{"n_layer": 18, "head_dim": 32, "vocab_size": 888, "norm_place": "pre", "qk_norm": true, "attn_scale": 0.177, "bias": "none", "tie_embeddings": true, "init": "normal", "optimizer": "soap_variant", "warmup_steps": 48, "final_lr_fraction": 0.0, "batch_tokens": 32768}
Each number is 128 + 24 x the weight over its row's rms, rounded and kept within 0 to 255. Layers, rows and columns count from 0. Numbers have three digits each. The size before them is the row's rms in percent of the matrix's.

# layer 12 MLP down, 128x512, rms 0.327, rows 100-127, columns 256-319
101:129132111094192163162117109146142149156160122101153134126117142146113128096172157095124131130114090151179148142151156122115139082146081119138105110087141142117142099079143148081128115110120067
093:136087125127143123067136154110107156169150157162138132156132098120127123131100100143123135099088125153095105135134119151098109125134095098096132137121133098136144153097152077139098161082145104
114:122108101137160164150159102162093101134145117136146126137119157142115138103120119120089097136130154125100164143113142106120143135123093150146129120123129137154074085140087105132111145158125123
100:152101109110110110133126127108117144100122153124114106145138119117103083128119145102104099106101129103119159098151161131135175171149149128126089117154133123126115138154121170131159125153111111
094:057132123145147097125092164089084132119097117092161132090125131123114090143110145127155135122144153151127143126134124099113143127131129163164117118146093101096112092119144182126125084133181119
096:169113147126140154152107114104165172130143129118095160134136135118142169131108127122144167118100163108105143132180168146129116180110143112110123116122116154159111123140133098128133110112122114
101:144154148109116070188179149141146106117139108153119137113114185125130108133155133174156106080138146163160121123096097100098137137121130126125114141140151151102081099139115130060161116138106123
102:111156113131131138141113141114135085146129175164136139134138141101158132134095149130140068189133169116169143111142168170123110159184164101107134146124159101160106147090150110169094170129159141
106:142184080146146139153117129153140114106149111128107098136127146144105170109110100116073105140124140135100109112182102117150149177128119109121121149142113142125097124115124139097124142120126130
101:130147135087099113130125134113128137138078121138123134159134115106131124126128124140109127141146111154172133133119117097152100120130139114149093118164154083097099152144119136117130141107122142
105:140149144081162120095149139105084156165125119151123092166115126164156099104120139148182154135115140106135108113109098134151099132111132111124121121134066128121169165093157110117117123133129138
093:119126078115112116155104111105109154141097131099109110138136170129157132181096123144131153108169118132146160130119120170134158109115119129093155132158128121098071115139123090141122111114098097
104:079107116134161143065103169082129111103127158175113128108114111136136106126130135078120125132126150114109102142133109114130124136134113130109110120155062161125086111131147141094155125160105110
104:106089124124102141101118116108191113084124117139136114109124099159146115126118119123142145122083098138114154104113109126102123125141115131123090146133097128105145138150121177103129175087139130
103:113102123103163136168128143147121146137095116111164113078125142163121115135163135118154135106128183150122131147154114105125185117127090110175125124117119096078139161165112149105095143120155142
108:107130129101136108130159113126144115112118148148126143121131088137119106150117127116106145110073180119102111115133145141157182141122113104098126144132077144073108114140124129138128134150146109
102:099132125149126121163133070119159118112173123146178122159158102132150154121153098082105157082144147159102087110111162139119111118142160129167161124093107141095175145138129105158139068119137110
102:139161106097120088142119144086152169102070156121144128126103156131137147110130125153142160133077148116092106205094150135119126115100088153117104113114105117114126149130131173118097110116111120
103:137112081133116154135092134134092086131150154083160122146170068106102135126135110095117102116174099139139111141159096072120119132120147131122134131119173075081126135140105113100116138115158145
099:103193127116131143162148124126115128162123149118157112132150159146164098135103108152114167126129124117138111144108137097132086133117090130114128116147120131121105141175174094157109173144131090
102:113115145129162090108078104126121112102130128180082110160167148104140129181115156082140085171105154094132102078107138119090118095140111120071126122183149130080085095099104115182160104172098104
098:107116131142148129125118177062163111126124136171132091103154114104148133102129125154125099137113082164187054181093133071127162134126132161149091151163147129148117099149093124104142150116121102
112:124148110174139165102099104127135166189114115169130106115150100112128126096094149115126127167086147126105129140175115123104109181130128096090100138126150116125144114137159141117132111096125090
093:143173149168112210140124076085138146131103136131119163094183171077139093161143117169120125127133152078165117153122142127094117129108157134154146103158099127155113122151087170102167177156115101
099:114151084143146118135101158128117168114125125139125091096132157124114149116099135143127136200114098116122138156121091130091111152142144124143100152135137119197119116153155142117120148092132109
088:121143148102149134162109119135132129133078122099146115114103115147118144135104141137134160113138144119098128090111131128105057120100118108133116109134137135067145166105141094124097122106096097
102:122121149108099146162106171067114137137109174133122125122160087105101130175190131180129104092166159109170100149107129092124126138145122116135131146095083150071107113168126113124152111137117098
097:142117159140096053141130102108142087139142131086162131163130171107114101147128124148144100083147105131094120165123163111151092143142142159122113150115157118088130130155151114094117119108125098